python train.py --n_layer=13 --d_model=448 --n_head=10 --n_kv_head=5 --head_dim=64 --d_mlp=1216 --vocab_size=8192 --activation="swiglu" --norm="rmsnorm" --norm_place="pre" --norm_eps=1e-05 --positions="rope" --rope_base=10000.0 --rope_fraction=1.0 --qk_norm=false --attn_scale=0.125 --bias="none" --tie_embeddings=false --parallel_block=false --init="normal" --init_std_qkv=0.0184 --init_std_o=0.00362 --init_std_up=0.0184 --init_std_down=0.00362 --optimizer="adamw" --lr=0.000716 --lr_mult_qkv=0.4 --beta1=0.95 --beta2=0.98 --lr_head=0.00568 --grad_clip=1.0 --warmup_steps=268 --schedule="wsd" --decay_fraction=0.804 --decay_shape="linear" --final_lr_fraction=0.0 --batch_tokens=32768 --seq_len=1024 --doc_mask=true --z_loss=0.0001 --train_tokens=440200000 --steps=13434 --dataset="wikipedia_en"
Each number is 128 + 32 x the weight over its row's rms, rounded and kept within 0 to 255. Layers, rows and columns count from 0. The size above them is the row's rms in percent of the matrix's.

# layer 2 attention query, 640x448, rms 0.0242, rows 52-62,116-125, columns 0-223
size [ 92 123  91  88 109  94  96  82  93 103  98 102 117  91  98 116  99  92 100 103 101]
[[116 185 155  84 202 136 167  94  79 169 134 143 129 127 123  96 104 126 126 142  94 126 154  91 110 186 118  88  94 158 120 131 191  46 119  91 132  84 159 140 110 220  86  66  93 124  82 122 153 133 133 168 111 127 116 105 147 127 181 116 116 102 121 142 200 144  98 102 194  82  87 141 105 130 175 118 206 166 126 142 119 110  96  96 113 110 112 133 161 175 164 128 136  79 126 119 165 165  85 116 119 137 104 196 141 115 176 110  68 114 129  94 150 143 138  96 101 133 131 154 169 165 100 135 167 137 116  96 129 127  97 111 102  43 114 150 134 154 123 133  82  95 163  93 105 102 154  86 161 132  76  99 126 104 140 108 127 160 127 154 162  97  62 117 105 131 108 196 151 171  86 129 154 156 145 100  99  85 152 125 121 100 121 163 118 106 125 135 206 109 134 119 137 104 123  92 141 101 133 148 116  63 137 145  70 128  53 145  72 100 163 132  91 138 147  83 171 151 112 181 129 114 115 153]
 [151 131  99 211 120  72  50 120  84 104 148  99 108 132 167 145 149 171 155 101  88  75 113 118 134 127 174 150 130 127 107 173  54 154 209 160 135  64  67 101 156  90 114 155 111  90 161  88  99  88  96 114 166 205 100 155 169 128 116  75 111 131 144 106 111 127 112 154 135 163 144 121 184 119 146 102 185 126 146 108  77 147 130 170 118 149 170 139 110 152 148 135 136 114 112 193 139 188 121 122 108  69 206  68 114 119 110 118 123 126 129 128 126 122 141 109 138 106 147 114 199 103 125 151 130 156 151 109 103 134 120 101 167 190 123 102 120  57 167  91 157 101 153 143 163 175 106 115 129 133 151 141 116 121 185 163 137 141  93 133 145  68 185 160 150 140 101  78  82 100 112 139 163 134 129 166  88 120 119 159 130 118 199 177 141 164  84 158 129 137 153 116 113 174 112 125 171 132 129 119 155 175 166 132 195 123 124 127  91 161  92 155  90 120 118 175 137  91 136  90  60 116  97 136]
 [155 135 124  91 152 153 169 119 137 159 136 124 108 112 131 103 130 123 174 110  66  85 180 151 117 220 129 107 110 117 105 149 113 139  87 147 148  92 161 125 121 134 157 172  84 157  83 133  91 121 164 129  96 106 153 175 149 170 106 107 152 157  87 141 177 124 169  82 128  92  89  94 116 164 100 155 115 152 150 138 112  90  70 114  72 113  78  99 138 145 188 160 123 135 123  57 106 127 179 126 105 121 103 132  69 152 134 121  78 131 228  99 100 160 105 126 109 117 139 107 118 121 142  82  99 114 131 112  80 124 145 122  89 146 110 149 138 152 116 139 107 167 138 103 158  39 167 144 153 118 140 151  98  80 217 118 102  78 124 129 151 157 103 113 178 120 107 139 170 136 133 167 161 115 124  74 148  64 121  98 116 157 109 141  59  86  95 116 192 136  76 144  98 138 153 148 150 128 153  99 146 126 218 100  91 165 135 126  83  85 155 100  86 117 153 137 103 153 123 148  71  75 154  57]
 [155 105 140 146 152 157 114 123 119 150 123 112 115 186 127 169  87 135 149 104  98 110 131 148  88 116 145 132  99 161 116 162 108 132 143 168 130  56 102 157 118 150 138 146 126 118 127 144 112  98 112 129 108 160 203 136  90  93 135  87 173  96 126 115 171 118 115 136 169 123 135 154 181 127 161 110 196 136 148 109  87 150  59 156 106 167 142  78 100 169 159 129 171  86  65 136 173 140 120 100 122  95 150 140  78  79 102 125 143 134 151  80 189 151 161 133 129 111 122 129 190 101 140 158 157  88 142  93 117 123 120  98  91 149  91 146 132 114 148 100 166 139  99 142 162  94 166 172 100 127 183 131  86 101 127 150 120 102 142 142  94 103 146 149 132  87 152 113 145 103 106  50 171 111  84 145 138 141 100 157 159  83 150 185 133 154  67 152 147 151 150 100 133 173 120 137 113 116 120 112 132 160 153 122 160 179  75 109  85 154 100 120 102 158  85 153 154  80 118 166 120 132 120 104]
 [138 125 130 122 255 162 161 126 125 125 134 129 136 174 148  73 129 134 101  87 116 129  94 121 162 148 139  74 105 138 106 148 164  83 124  66 167 154 101 163 116 161 152 103 120 126 120 139 169 152 129 154 104 132 141 131 158 124 126 137 159  65 132 101 125  97 127  69  92 113 138 167 134  67 140 192  81 153 123 159 125 141 149 126  93 149 158  62 127 142 155 169 127  91  90 136 154 146  81 115 169 140 115 144 140 164 178 126 116 101 105  84 142 100 130 120 162 154 133 225 116 107 126 158 133 162 148  94 166 173 105 137 139  74 122 110 143 154  98 187 109  82 125 163  72 138  87 111 131 111  79 120  96 160  79 147  87 159 167 145 137 133  28  91  93 160 182 165 161 141 103 122 157 106  90 179 142 126 119 164 171 129 114 132 114 134 113 145 148 134 126 160 130 155  47  98 121  91 114 164 153  57 128 116 109 153 108 138 155 109 118 118 123 119 120 106 140 167 123 142 166 119 117 144]
 [148 149 113 147  81 107 133 170 138 150 133 138 170 119 129 168 146 128 141 164 134 108 171 147  72 140 102 193 180 105 169 106 116 124  77 199 102 102 158 109  74 117 171 131 121 103 131 107  54 103 128 105 106 110 155 116 137 158 132  76  90 149 117 178 154 120 141 175 174 125  57 116 127 167 147  86 147 148 140 158 107 138  58 113 125 125 107 148 118 144 119 104 139 149 148 154 128  84 164 146  91 184 115 102 101 160  89 124 127 118 196 139 132 144 137 131  89 126 155  32 119 143 174 122 155  80 177 123 129 135 150 165 123 181 127 100  98  96  99 127 166 164 114 124 173 148 169 170 144 151 215 143 128  42 217  86 130 127 106 105 115 124 221 139 124 147  53 112 109  98 153 155 125 143 125  43 113  94 146 104 100 131 174 120 131 112 118  91 121 164 105  73  85 121 168 167 151 120 128  89 140 188 162 139 155 163 119 105  61 112 110 110 120 138 147 148 139 105 126 124  89 129 133 111]
 [115 132 125 195 123  95  93 103 101 137 124 109 107 128 170 173 138 146  99  69  86  91 138 139 149 108 138 131 127 147 137 147  61 131 140 169 135  39  60  89 136 116 154 184 117  90 117  94 119  67  95 131 143 177 166 107 122 125 128  60 160 166 123 116 112 138 118 141 172 136 155 135 183 140 112 167 161 112 148 123  73 136 112 133 128 143 123  72  74 136 136 158 156 155 150 167 156 151 104 106 139  68 181 132  87 125 111 143 120 136 178 124 134 132 129 134 122  87 117 135 169 113 126 151 125 121 156  83 124 140 167 106 103 176 108 113 122  87 163 105 176 126 123 179 135 154 134 127 117 118 217 157 130 139 136 180 145 115 108 162 118 133 175 148 175 122 127 109 111  81 141 106 121 144 112 188 150 122  68 136 131 129 194 156 119 185  83 130 123 220 142  90 127 199 141 155 128 147 104 132 164 166 167 156 192 144 129 134 110 183  76 100  82 106 130 157 155 104 119  64  75 151 106 106]
 [154  99 134 111 111 192 126 102 129 108 180 127 101 145 114 133 121 101 121 138 170 139 119 111 183 119 105 218 152 111 116 123 129  96 123 128 157 145 110 132 137 181 118 111 121 130 167 100 158 157 142 168 162  83 114 127  97 112 106 204 120 155 109 118 100 109 180 182 102 108 122 135  79 180 134  62 140  80  76 126 167 130 132 127 105 105  89 142 151 142 130 137 149  92 140 151  75 153 119 140 174 148 129  90 173 138  82 143 135 152  80 174 148 157 116 155 157 122 106 120 122 111 114 122 101 142 115 175 109 111 181 143 184 152 120 140  92 160 144 147 105 152 135 165  84 126 131 141 147 109 125 179 170 197  77 114 176 144 115 132 126 141 119  57 158 100 168 100 103 118 167 142 123 114 167 100 126 124 137  97 128  45  72 116 184 121 155 103 133  26 118 152 119  95 179 109 141 125 127 110 124 130  78 162 105 103 176  55 169 131 148 133 167 117 125 130  94 102 143 110 133 157 140 132]
 [140 127  93 134 125 120 188  88 132  86 123 106 114 107 136  85 154 101  89  38 115 116 107 139 155 132 119  96 108 100 115 129 146 141  89 101 116 144 115 137 119 134 121 113 118 133 153 118 169 157 130 120 129 117 123 148 103 119 119 131 199 119 154 107  76 108 133 105  52 164 162 174 110 151  51 182  50 117 130  96  80  82 245 185 114 129 119 196 164  82 160 209 104 136 166 116 150 140 117 130 137 106 171 121 160 133 126 168 151 120 109 109  75  94  92 109 150 138 142 187 144 133 132 130  71 131  82 189 115  91 105 181  95 136 175 156 167 109 168 165 112 135 104 177 109  73  91 118 171 101  59 145 144 188  67 129 127 131  99 153 150 130  88  56 155 134 153 130 176 111 127 176 123  81 191 174 222 158 126 119 121 190  80 114  82 145 150 159 130 123 139 121 134 131 100 115 115 146 110 126 110 121 164 103 130 159 179 137 128 168 114  86 181 127  80 117  87 141 132 133 171 124 122 105]
 [135 124 125 141 164 156 191 118 147 107  97 140 172 168 135  81  83 143 125  78 143 114 119 133 154 169 147  80 125 151 119 141 126  94 118  98 170 164 117 140  77 155 141 106  90  81 107 125 177 174 150 166 117 112 126 162 162 157 100 131  83 150  91 129 136 105  91  61 108  90 104 134  90  90 133 227  62 171  80 115 159 164 136  93 100 146 208 131 156  98 144 213 144 147 139 135 118 125  99 156 187 155 159 161 179 189 153 134 141 160 119 118 163  97  84  67 178 122  93 182 146 140 140 162 133  96 131 136 187 149 108 141  72  83 130  83 100 194 122 176  89 115 157 157  92  92 121 105 128 116  84 167  96 155 108  97 136 123 170 152 149 126  54  96 136 123 132 139 169 144 155 147 146  68 141 152 193 158 150 174 160 139  82  77 166 141 104  90 148 128  88 141 105 126 122 103 114  95 109 121 136  86 117 129 113 102 148 138 130 147 110 121 146 116 103  74 149 143  74 142 134 131 117 116]
 [165 138 123 173 122  64  99 116  84 136 105 116 107 109 159 164 147 171 165  79  82  75 151 107  91 156 161 144 133 123 165  98 107 166 128 160 123  76 112  80 140  80 126 172  90  95 126  92 104  77  96 118 130 200  96 118 130 123 121  50 148 115 136 128 139 163 133 143 162 145 126 165 166 146 146 112 188 155 171 125 104 112  76 147 125 160 158 117 105 189 159 130 150 135 114 147 157 164 121 120  84  69 136 114  89 116 102 158 133 136 205 115 148 129 129 160  99  76 175  93 182 122 119 125 131  91 141 106 116 137 126  86 120 186  98 122 122  81 167 104 171 170 128 151 167 132 172 126 125 144 196 157 124 105 205 145  88 134  80 132 112 101 189 187 154 147 114 112 103 121 157 143 186 120 115 169  83 113 116 127 160 117 174 176 157 164  75 139 123 146 121 110 105 155 154 171 116 139  87 133 143 196 156 139 169 137 136 143  74 149 100  99 101 113 141 142 172 120 116 128 104  96 126 108]
 [122 156  88 118 170 117 136 110 112 133 140 143 117 142 108 117 120 157 111 203 117  93 143 152 149 147 103  86 177 140 155 172 171  45 120  77 124 105 150 133  55 148 111  74 106 142 141  97 144 123 111 163 119  97  84 143 163 157 165 136  80 119 115 108 161 134  73 119 194 101 104 124 121 159 189 181 147 134 121 138 120  96  91 132 130 121  87 117 167 114 122 161 111 139 173 114 160 156  77 159 126 232 108 126 153 156 135 116 149 168 113  47 134 134  73  64 106 179  96 135 190 170 115 165 177 121 103 103 109 137  99  96 156 109 113 114 164 114 114 117 123 118 167 127 102 147  94  98 162 133 120  71  65 142 175 129 139 149 115 146 109 169  90 144  98 133 102 171 159 192 153  96 146 163 137 112 107 108 182 178 128 105 103 123  83 135 138 114 188 101  99 143 131  81  95 131 137 127 129  89 120  55 139 116 129 121  61 107  96  84 216 105 140 158 144  66 117  97  89 146 108 117 172 119]
 [149 182  99 173 118 107  82 153 142  93 136 111  83 110 165 130 143 152 178 143 110 135 113  78 141 128 151 136 138 117 162 158  88 125 184 156 144 157  82 130  93 126  87 150  72  91 112  74  76  92 120 137 210 153 118 152 143 139  96  74 114 126  81 125 114 155  86  93 179 154 146 117 106 144 160  77 120 170  98 127 119 161  97 119 185 142 184  96 100 180 175 129 120  96 177 148 120 166 164 123 103  77 166 119 124 101 129 134 130 134 122 141 113 123 163 107  90  90  99  99 166 108  84 182 138 177 153 126 121 138 134 123 164 135 152 133 121 135 134 132  94  42 155 129 143 134  77  87 157 177 146 130  77 133 187  61 133 158  91 172 182  58 132 105 126 126 141 101  88 147 149 151 103 182 125 214  94 121 184 153 165 112 159 136 141 158  91 165  99 132  99  85 139 215 125 140 189 159 164 122 183 126 145 167 146 119  77 159 135 129  46 163  79  60 136 145 148  92 130 150  87 125  85 140]
 [ 64 101 137 103 166 159 180 151  95 156 126 127 128 128 144 126 129 120  76 132 114 181 147 136 126 151 118  71 133  87  54 170 147 133  99  73 180  97 159 196  80  91 171  99 131 173 118 214 109 126 159 115 123 111 145 156 100 194 119 123 138 115 114 119 147 130 128 115 153  80 123 128  97 141 127  85 123 127 148 105 116 128 111 112 116  75  76 107 113 146 163 134  99 140 154  63 111  84 119 109 159 126 115 186 126 155 105 149 132 153 197  86 131 182 122 101  78  89 132 178 120 148 188 145 161  69 144 113 120 134 137 168 129 138  95 147 136 116  94 169 112 151 162 147 143  98 167 140 140 105  94 115  75 157 157 114 101  86 123 131  76 144  25 113 143 101 122 176 170 135  87 179 116  89 141 130 142 120 111 143 125 157 143 121  53  80 128 101 184 116 105 157  95 132 114 164 131 140  99 112 126  84 196  94 110 177  84 126  74  74 168 111 127 136 148 113  95 159 113 152  83  96 174 133]
 [135 112 107 130 158 151 133 140 171 149 127 118 144 147 109 152 103 121 156  98 115 179 109 115 129 198  97  98 141 148 118 182 124 127 128 144 103 136  89 182 114 140 148 129  91 116 105 210 139 127 133 145 160  62 192 128 122 127  88 161 164 121 105 130 138 108  54 115 204  85 231 133 111 121 179 102 151 154 108 149  96 133 132 126 163 103 129  61 108 132 149 135 118 120 132 140 171 145 181  68 149 136 115 180  97  72 128 121  86 166 118  99 147 161 138 126 106 147  91 137 128 123 149 207 172  39 142 114 136 128 150 100 127 129 100 125 174  87  99 156 117 104 128 103  98 106 106 139 129 137 187  90  88 120 142 142 134 105 157 151 121 122  67 130  70  77 161 154 176 131 116  93 158 115  61 161 119  88 105 149 143  94 142 165  83 184 114 164  99 136 139 129 145 129  83 152 151 154 128  90 152 120 163 143 130 137  56 134 124 120 113 133  35 114 131 125 113  91 116 145 113 140 136 172]
 [162 134  69 133 167 176 154  51 143 104  97 118 163 160 130  87 127 105 109 140 135 146  78 125 186 148 115  77 146 175 158 158 172 138  85  84 155 148  92 149 105 193 148  93  93 112  84 170 157 142 121 145 122 118 122 146 145 158 137 160 128  88  98  90 162 105  77 107 116 120 115 106 139 105 166 207  90 166 122 166 133 147 144 131 130  95  93  88 145 113 164 174 137 102 114  89 181 147 133 178 114 158 130 132  85 182 155 156 126 148  91 112 149 127 108 110 149 173  94 186 103 144 100 174 124 115 121 132 190 204 115 134 112 103 130  70 151 155 110 172 136  90 113  85  79 132  67 133 127 126 157 140  72 111 126 135  88 137 153 183 135 177  53 139  71 138  98 165 127 138 160  54 155  89  81 171 144 111  97 134 142 103  73 103  87 160 137 124 126 166  91 152 156 113  62 119 107  80 150 122 126  95 101 138 117 146 111 141 128 159 173  96 128 110 110  95 166 109 109 114 213 135 130 136]
 [127 161 131 121  68 110 106 191 104 165 175 130 117 129 149 143 150 158 184 165 151 144 183  88  47 146 115 131 166  90 112  97  97 131 130 123 155 139 153 182  96  95 125 140  89 137 103 166  80  74 155 106 125  87 137 129 147 164 135 140 128 140 121 170 105 145 156 119 224 120 122 150 117 146 126  91 133 119  98 107 115 133  79 119 146 120 170 210 122 169 131  97 114 141 166 145 115 105 147  59 135 123 153 113 152  63 128 104  80 108 139 147  95 148 169 174  74 131 142  65 126 124 181 176 156  74 160 101 144 103 149 116 140 131 134 178 148 115 107 131  95 129 173 131 166  92 167 156 149 193 182 133  94 104 192 115 138 132  72  69 127 122 163 118 132 130 153 130 128 126  83 207  95 155 133  56 126 125 174 131 109 165 176 158 119  92 107 136  81  78 167 111  72 118 158 152 198 163 147  78 145 153 172 117 135 135  84 129 130 108 145 149  74 115 161 120 121 179 163 164  49 114 117 132]
 [138 162 110 154 135 134 106  98 142 118 164  86 113 125 154 154 144 117 124  22 135 195 122 117 148 139 170 129 182 146 187 202  85 124 120 131 107 161 104 146 126 118 138 190 101  98 125 142  88 137 114 160 203 101 166 127 155 148 105 137 135 154  97 105 108 115 102 131 193 136 199 117 126 102 108  54 117 129 160 120 101 149 124 129 196 112 127  81  59 160 152 190 134 139 212  89 104 151 133  94 134 115 133 166 134 129  88  99 142 164 154  89 127 109 137 127 103 109  87  91 109  94 125 147 142 113 155 111 149 141 128 139 143 149 138 138 187 121 152 209 119  94 164 167 125 116  82  88 151 133 201 131 110 149 140  95  70 144 108 183 115 103 114 125 111 119 120 132 106 131 144 130  75 134  89 227 126 109 110 182 166 137 156 136 100 142  91 136 101 148 141 105 162 199 108 152 148 156 151  86 155 111 165 174 185 149 116 155 101 154  63 109  59  53 118  83 150  77 135 108 131 101 125 170]
 [141 128 117 116  86 133  86 104  85 131 115 140 170 153 135  92 106 124 126 152 144  83 135 126 151  97 105 197  99  77 117 113 120 145 163 184 123 109 145  95 149 135 136 129 158 118 159  60 113 162 148 186 139 158 112 110 137  68 133 122 123 113 139 124  97 125 170 157  53 186  71 157  90 143 128 100 169  76 107 170 180  95 138 159 116 161 162 132 169  77 100  85 153 104 100 151  98 146 118 182  79  91 162  87 112 169 149 143 114 103 118 185 148  98 112 118 175 117  96 110 140 107  86  62  56 137 123 106 113 118 145 135 125 141 129 131  97 150 143  99 117 184  95 147 101 210  85 135 110  59  69 167 215 149  79 161 174 137 142  95 175 158 153 101 162 141 148  97  83 108 146 103 215 166 166  95 151 168 138 108 129  81 102 138 167 140 130  78 170 127 111 137  94 188 166 100  93 142 175 151 161 123  84 153 132 126 203 114 194 131  65 137 162 149 127 178 122  96 101  91 131 165 123  72]
 [147  88  93  87  99 191 174  66 132 139  87 126 149 150 139 112 119 143  60  90  99 144 118 140 124 137 144  92  79 134 127 102 187 128  69 138 134 114  63 147 121 203 162  95 142  98 112 131 176 175 154 165 109 120 142 182 140 134  96 164 150  83 136 101  82 108 137 126  68 188 120 121 129 122  85 197  85 138 165 138  87 111 208 143  80 112  77 192 139 158 173 150 118 136  71 107 117 124 133 121 103  99 142 146  94 141 131 153 133 126 101 156 153 115 132 123 205 110 114 136  88 128 142  71 109 145 120 134 127 123  88 165  71 122 147  98 151 136 158 170  93 131  87 129 122  80 134  91  95 116  88 134 162 174  84 142 131 135 121 128 128 123  82  74 125 119  96  66 205 124 112 153 163   6 128 137 163 162  93 118 134 170 102 110 100  76 124 120 160 126 196  86 182 146 125 103  84 106 130 147  97 126 146 122 103 186 153 209 154 180  91 124 153 145  76 109 149 149 141  98 164 126 117 136]
 [174 146 127 155 145 145 193 141 152  99  89 113 145 128 132 126 147 139 126 127 132 153  88 182 133 129 117  73 167 135 153 112 115 170 137  95 134 165 102 138  77 167 151  88  54  95  68 136 156 128 150 138 158 107 113 140 142 113 131  88 113 108  98 166 173 101  86  87  76 120 136  99 107 120 172 201  97 162 109 135  98 164 121 125  87 129 173 111 126  81 159 187 181 112 119 123 181 142 117 183 104 187 135 119  67 144 105 142 157 170  98 156 173 135 102  93 199 166  77 160 128 153 118 170 160 135 180  99 191 165  84 121  94  86 141  82 114 175 106 164  88 122 174 122 115 115  99 173 143 133 121 158 120 102 147  94 152 130 124 152 197 131 107 108 131 131  95 146 123 137 163 121 120 108 124 107 191 110 126 121 161 130  72  62 130 130 155  90 134 154  78 147 127 125  30 102 143  85 145 121 157  92 109 122  96  67 125 150 131 171 131  94 165  62  85 101 124 135  68  61 150 136 112 123]]
# layer 2 attention key, 320x448, rms 0.025, rows 52-61, columns 0-223
size [ 99  86  96 110 110  97  89  94 109  96]
[[136 130 158 131 103 138 115 156 113  88  69 101 123 113 160  88 166  89 145 147 141 151  90 138 210 131  97  99 191 155  95 140 133 118 115 111 118 140 132  92 129 145 211 139 198 154 170 148 187 143 173 144  88 157 153 140 119 134  51 167 145 115 128  89 163 133  88 133 180 118 144 116 116 140 194 160  98 175 129 113 139 132 138 155 142 147 102  72  91  97 121 109  95 134 214 158 131 119 106 203 134 158  84 111 136 163 160  70  90 159 146 102 111 133 121 134 127 105 122 173  90 116 146 138 122 153 157 156 169 155 119 144 167  81 158 142 161 179  91 152 150 109 157 159 107 102 100  67 132 124 150 111 156 144 134 109 103 135 146 154 183 164  76 188 105  93 150 160 114 114 159  41  63 135 103 127 118 159 117 138 157 205 141 105 149  98 137  93 165 175 174 155 111 187  92 131  71 137 127 150 139  69  85 150 177 133 111 117 169  83 154  82 119 174  94 121  98  70 131 116 125 131 131 131]
 [109 168 163 136 141 101 114  78 153 124 147 140  69 112  94  69 102 116  83 157  79 144 104  95 139 186 248 102 122 108 135 157 150 107 165 118  82  99 100  97 140 161 122 144 105  87  81 103 122 107 145 163  90 209 120 126 176 166 135 122 146 142  95 126 143  84 112 116 114 145  91 164  87 155  88 118 154 103 140 105  80 139  81 113 130  89 107 160 122 123 121 144 134 125 120 134  87 129 121 174 156 153 112  80 129 144 128  81 122 142 121 125  94 180 166  94 152 157 160 108 158 138  76 164  85 111  72 139  82  65  94 126 121 125 127 109 160 116 128 125 120 153 142 188 169 151 126 129 191 136  68 177 118  95 153 140 118 140 134 111 185  70 121 180 141 110 101 151  79 111 113  94 119 151 172 143 138 124 113 129 153 148 185 166 129 137  92  98 178 121 182 115 141  60 133 157 113 154 122 137  96 133 128 141 114 147 112 139 139 124 144 118 163 140 148 159  96 195  64 196 117 102  43 127]
 [146 155 115  94 158 183 100 129 132 113  83  92 130 124 104 171 143 137 109 158 151 126 107 169  62 123 109 146 164 126  95 181 155 115 140 142 137 177  75 136 120 117 160 128 124 164  93  86 138 112 121 124 116  61 117 145  99 101 108 162 103 157 101 143  78  99 127 105 188 130 133  79  97 116 164 119 112 168 147 184 140 120 143 109 115 132 171 111 106 154 118 117 129 212 102 189 119  86  87 126 172  92 153 131 167 110 142 142 150 180 171 115 168 116 113 169 178  87 147 178 107  55 182 141  97 152 113 142 125 142 190 154  96 185 156  79 119 183 137 187 157  90 150 151 155 123 116 122  95 128 142  73  55 182  95 126 106 119 159 147  50 146 105 183 153  97 140 140  97  67 160 103  50 160  63 116 163 118 137  90 174 189 198 137 166  99  73 186 119 137 134 130 101 131  70 140  89  70  83 128 148 128 112 122  72 164 167  99 158 119  44  92 128 112 129 145  90  94 100  77 138 160 183 134]
 [129 148 146  71 163 115 124  96 185 127 150 136 111 117 102  92 128  79 104 178 116 162  81 124 156 110 160  79 177 150  45 184 116 144 136  90  99 158 103 122 104 123 132 144  89 102 146  81  91 184 151 157 126  94 144 139 102 105  54 162 201 176 126 113 136  68 104 118 122 103 155 126 101 143 143  71  81 155 108 158 133  68 119 140 124  99  87  74 109 121 118  67 148 190 145 159  89 108 122 149 143 152  45 128 107 131 124 134 168 103 122 107 155 113 114  57 164  97 122 140 107 125 110 144  64 145 126 198  82 106 141  78 156 179 147  84 151 144 147 107 123 150 126 152 147 126 112 166  87 150 100  69 146 145 102 151 108 100 189  72 131 241 152 208 101  95 122 139  86  98 131  78  85 151 122 148  95 162 172 106 174 177 168 141 167 103 117 102 184 169 170 145 144  70  52 143 114 123 124 147 155 112 131 152  89 138 136  89 115  89 118 128 147 145 128 129  96  84 123 151 135 124 192 160]
 [146 183 121 104 127  85 148 133 127 124  70 102 130 140 132 107 183  99 151 140 124 122 112 123 189 158 107 148 142 158 189 127 112  94 126 148 116 148 102 166  80 152 145 111 139 128 119 127 180 159 201 140 135 126 139 154 154 115  68 151 153 113 127 112 142 126 143 109 141  97 127 143 143 104 145  86  72 159 149 110 148 137 104 153 123 144  74  69  85 173 156 128 124 121 176 138 112 128 141 167 123 112  98 120  95 106 132 167  54 149 165 179 108 131  91 123 116 117 107 176 126 115 116 176 152 157 156 115 132 135 111 130 187  67 119 127 102 133 149 115 158  94 131 138 124 122 157  95 101  66  47 110 143 151 156 154 119 135 147 162 145 166  97 184 131  54 152 138 124 142 134  37 108 161 139 137 122 150 131 148 195 210  53 100 128 174 162 123 132 155 114 137  48 192  96 131  85  99 111 139 225 106  71 134 171 147 105 133 156 140 230  95 120 200 102 140 155 118 131 129 131 114 134 161]
 [144 112 166 136 118 190 105  94 125  97 106 186  98 106  93 143 103 153  52 158 131 114 163 121  87  94 138  97 121  86  90 186 128  87  86  93  70 110 139  88 138 131 154 130 129 136 125  97  60  80 136 142 129  87 134 141  83 122 151 130 128 100  87 106 114 103 107 145 152 125 118 115 105 186 111 117 159 113 135 170 120 117 123  83 108 123 146 159 126 105  99 121 144 170 148 165 151 142 102  92 137 191  42 125 152 168 134 104 218 174 121  97 136 130 159 142 187  96 178 156 137  78 107 116  84 138 130 161  98  99 163 126  94 233 132 149 133 113 127 123 139  99 145 130 145 152  41 173 136 125 139  96  92 122  25 143  92 115 135 105  86 110 179  93 131 142 102 170 109  82 152 186 147  81 101 153  85 123 168  83 122 115 190 156 165 120 119 116 161 148 178 113 191  65 104 106  92 154  98 123 117  98 131 107  59  86 163  80 122  54  77 118 165 113 170 160 133 112 115 129  83 146 181 132]
 [137 138 120  88 186 172 128 115 167 121 124 105 106 134  89  88 125 122  98 223  96 110  91  88  94 155 168 105 126  95  70 181 155  87 111 116  87 125  91 130 111 120 159  90  76 135  89  55 123 158 140 151 157 133 109 154 146 159  65 153 168 159  59 109 138  82 106 133 123 160  83 141 117 120 145 106 135 168 161 132 117  69 118  98 120 104  90 113 145 109 172  88 103 144 113 134 112 135 158  98 166 146  99  75 111  93 111  99 111 165 125 124 133 141 139 109 148  85 111 127  94 108  74 181  88 139 173 169 103  80 150  72 124 158 172  55 150 137 156 141 122 122 125 153 162 125 100 169 106 133  68 114  88 137 119 117  99 117 138 110 182 159 150 166 112  64 180 134  71 118 128  79 133 128 177 121 121 122 103 113 179 149 177 110 168 140 131  87 158 162 173 130 112  77  95 119 108 141 126  95 101 103 129 134 101 189 144 119 169  93 141 123 156 158 125 184 134 130  88 130 139 165 100 138]
 [ 87  96  85 156 153 106 149 138 139 131 132 134 170 127 175 208 118  72 187  90 124 150 128 160 148 151 100 159  98 181 173  94 148 202 130 157 138 104  88 120  95 133  48 123  94 117  76 128 118 133 103 109 181 134 137 119 118 179 151  95 193  86 203 182 123 146 219 135 107 172 117 135 123 145  83 149 155 121 116  87 121 152 176  94 157 103 159 198 159 142 122 167 117 115  91 109 113 180 148 155 154  92 136 177 120  79 114 198  92 135 109 152 119 111 126 143 121 166 111 125 120 179 107 102 174  82 154 125 107 185  93 174  99 115  73 128 118  75 142 131  94 143  61 126 155 136 155 147 138 111 125 163 116  59 173 137 152 139 117 112 116  76 151 100 105 145 117  97 212 150 107 164 134 138 142 146 182 117  86 140  97  70  86  84  67 207 105  90 132 153  78 134 154 133 160 130 122 169 176 105  94 135 161 128 105 146  91 113 146 212 175 137 129  86 158 124 173 149 104 142 166 141 118 112]
 [134 124  24 127 133 113 128 135 151 129 105 101 141 105 122 109 201 129 166 118 136  82 184  97 131 119  75 175 105  98 221 146  99 173 118 159 158 157 106 181 142 120 116 105  55 108  91 144 186 120  43  70 155 141 153 102 116 141 159 150  96 116 133 150  94 167 137  83 151 110 148  79 136 132 137 106 102 161 122 143 124  63 106 125  76 129 149 111 138 159 130 104 109 121 123 102 126 135  98 126  95  92 184 120  71 152 111 136 160 120 153 193 110  69 135 116  76 106 135 143 122 112 120 168 108  98 104  59 199 140 127  88 181 101 147 108 114 124 185 121 133  89 155 119 124 128 215  86 112 101 101 105 108 121 239 136 164 114  90 142 129 105 121 126 170 130 139 124 138 150 130 166 141 109 105 130 110 142 133 157 209 125  81 114  94 156 110 126 151  89 102  80 133 178 104 132  92 109  89 132 208 164 107  85 153 133 132 180 116 195 127 105  96 126 131 103 147 130 163 105  95 120 101 140]
 [200 112 136 136 109 154 110 140  89 167  81 115 146 140 130 107 130 134 152 164 158 124  87 160 160 130 109 160 142 152 164  79 131 120  98 160  99 160 126 120  86 159  94 125 140 109  99 146 148  88 145 152 144 122 194 101 128 103 116 189 128  28 131 169 121 173 176 121 111  69  77 133 108 158 143 103 124 138 164  88  76 148 101 104 112 181 101 111  98 152 152 162 150 139 159 122 130 141 116 120 133 120 143  94 131 113  86 134  71 164 171 127 124 102 112 167  89 124 101 130 148 126 119 173 139 130 122 119 140 136 120  79 138  56 115 110  70 156 139  68 172 110 169 121 146 132 160 150 145  96  50  98  84 119 146 166 127 134 118 162 149 108 112 178 140  52 164  96 133 118 139 100 113  85  92 100 143 157 104 118 216 179  90 127 131 156 154 146 124 112 135 129  51 130 125 129 108 164 134  95 189 100  49 108 134 116  91 140 154 133 223  62 128 122 105 160 182 140 100 117 130 151 130 184]]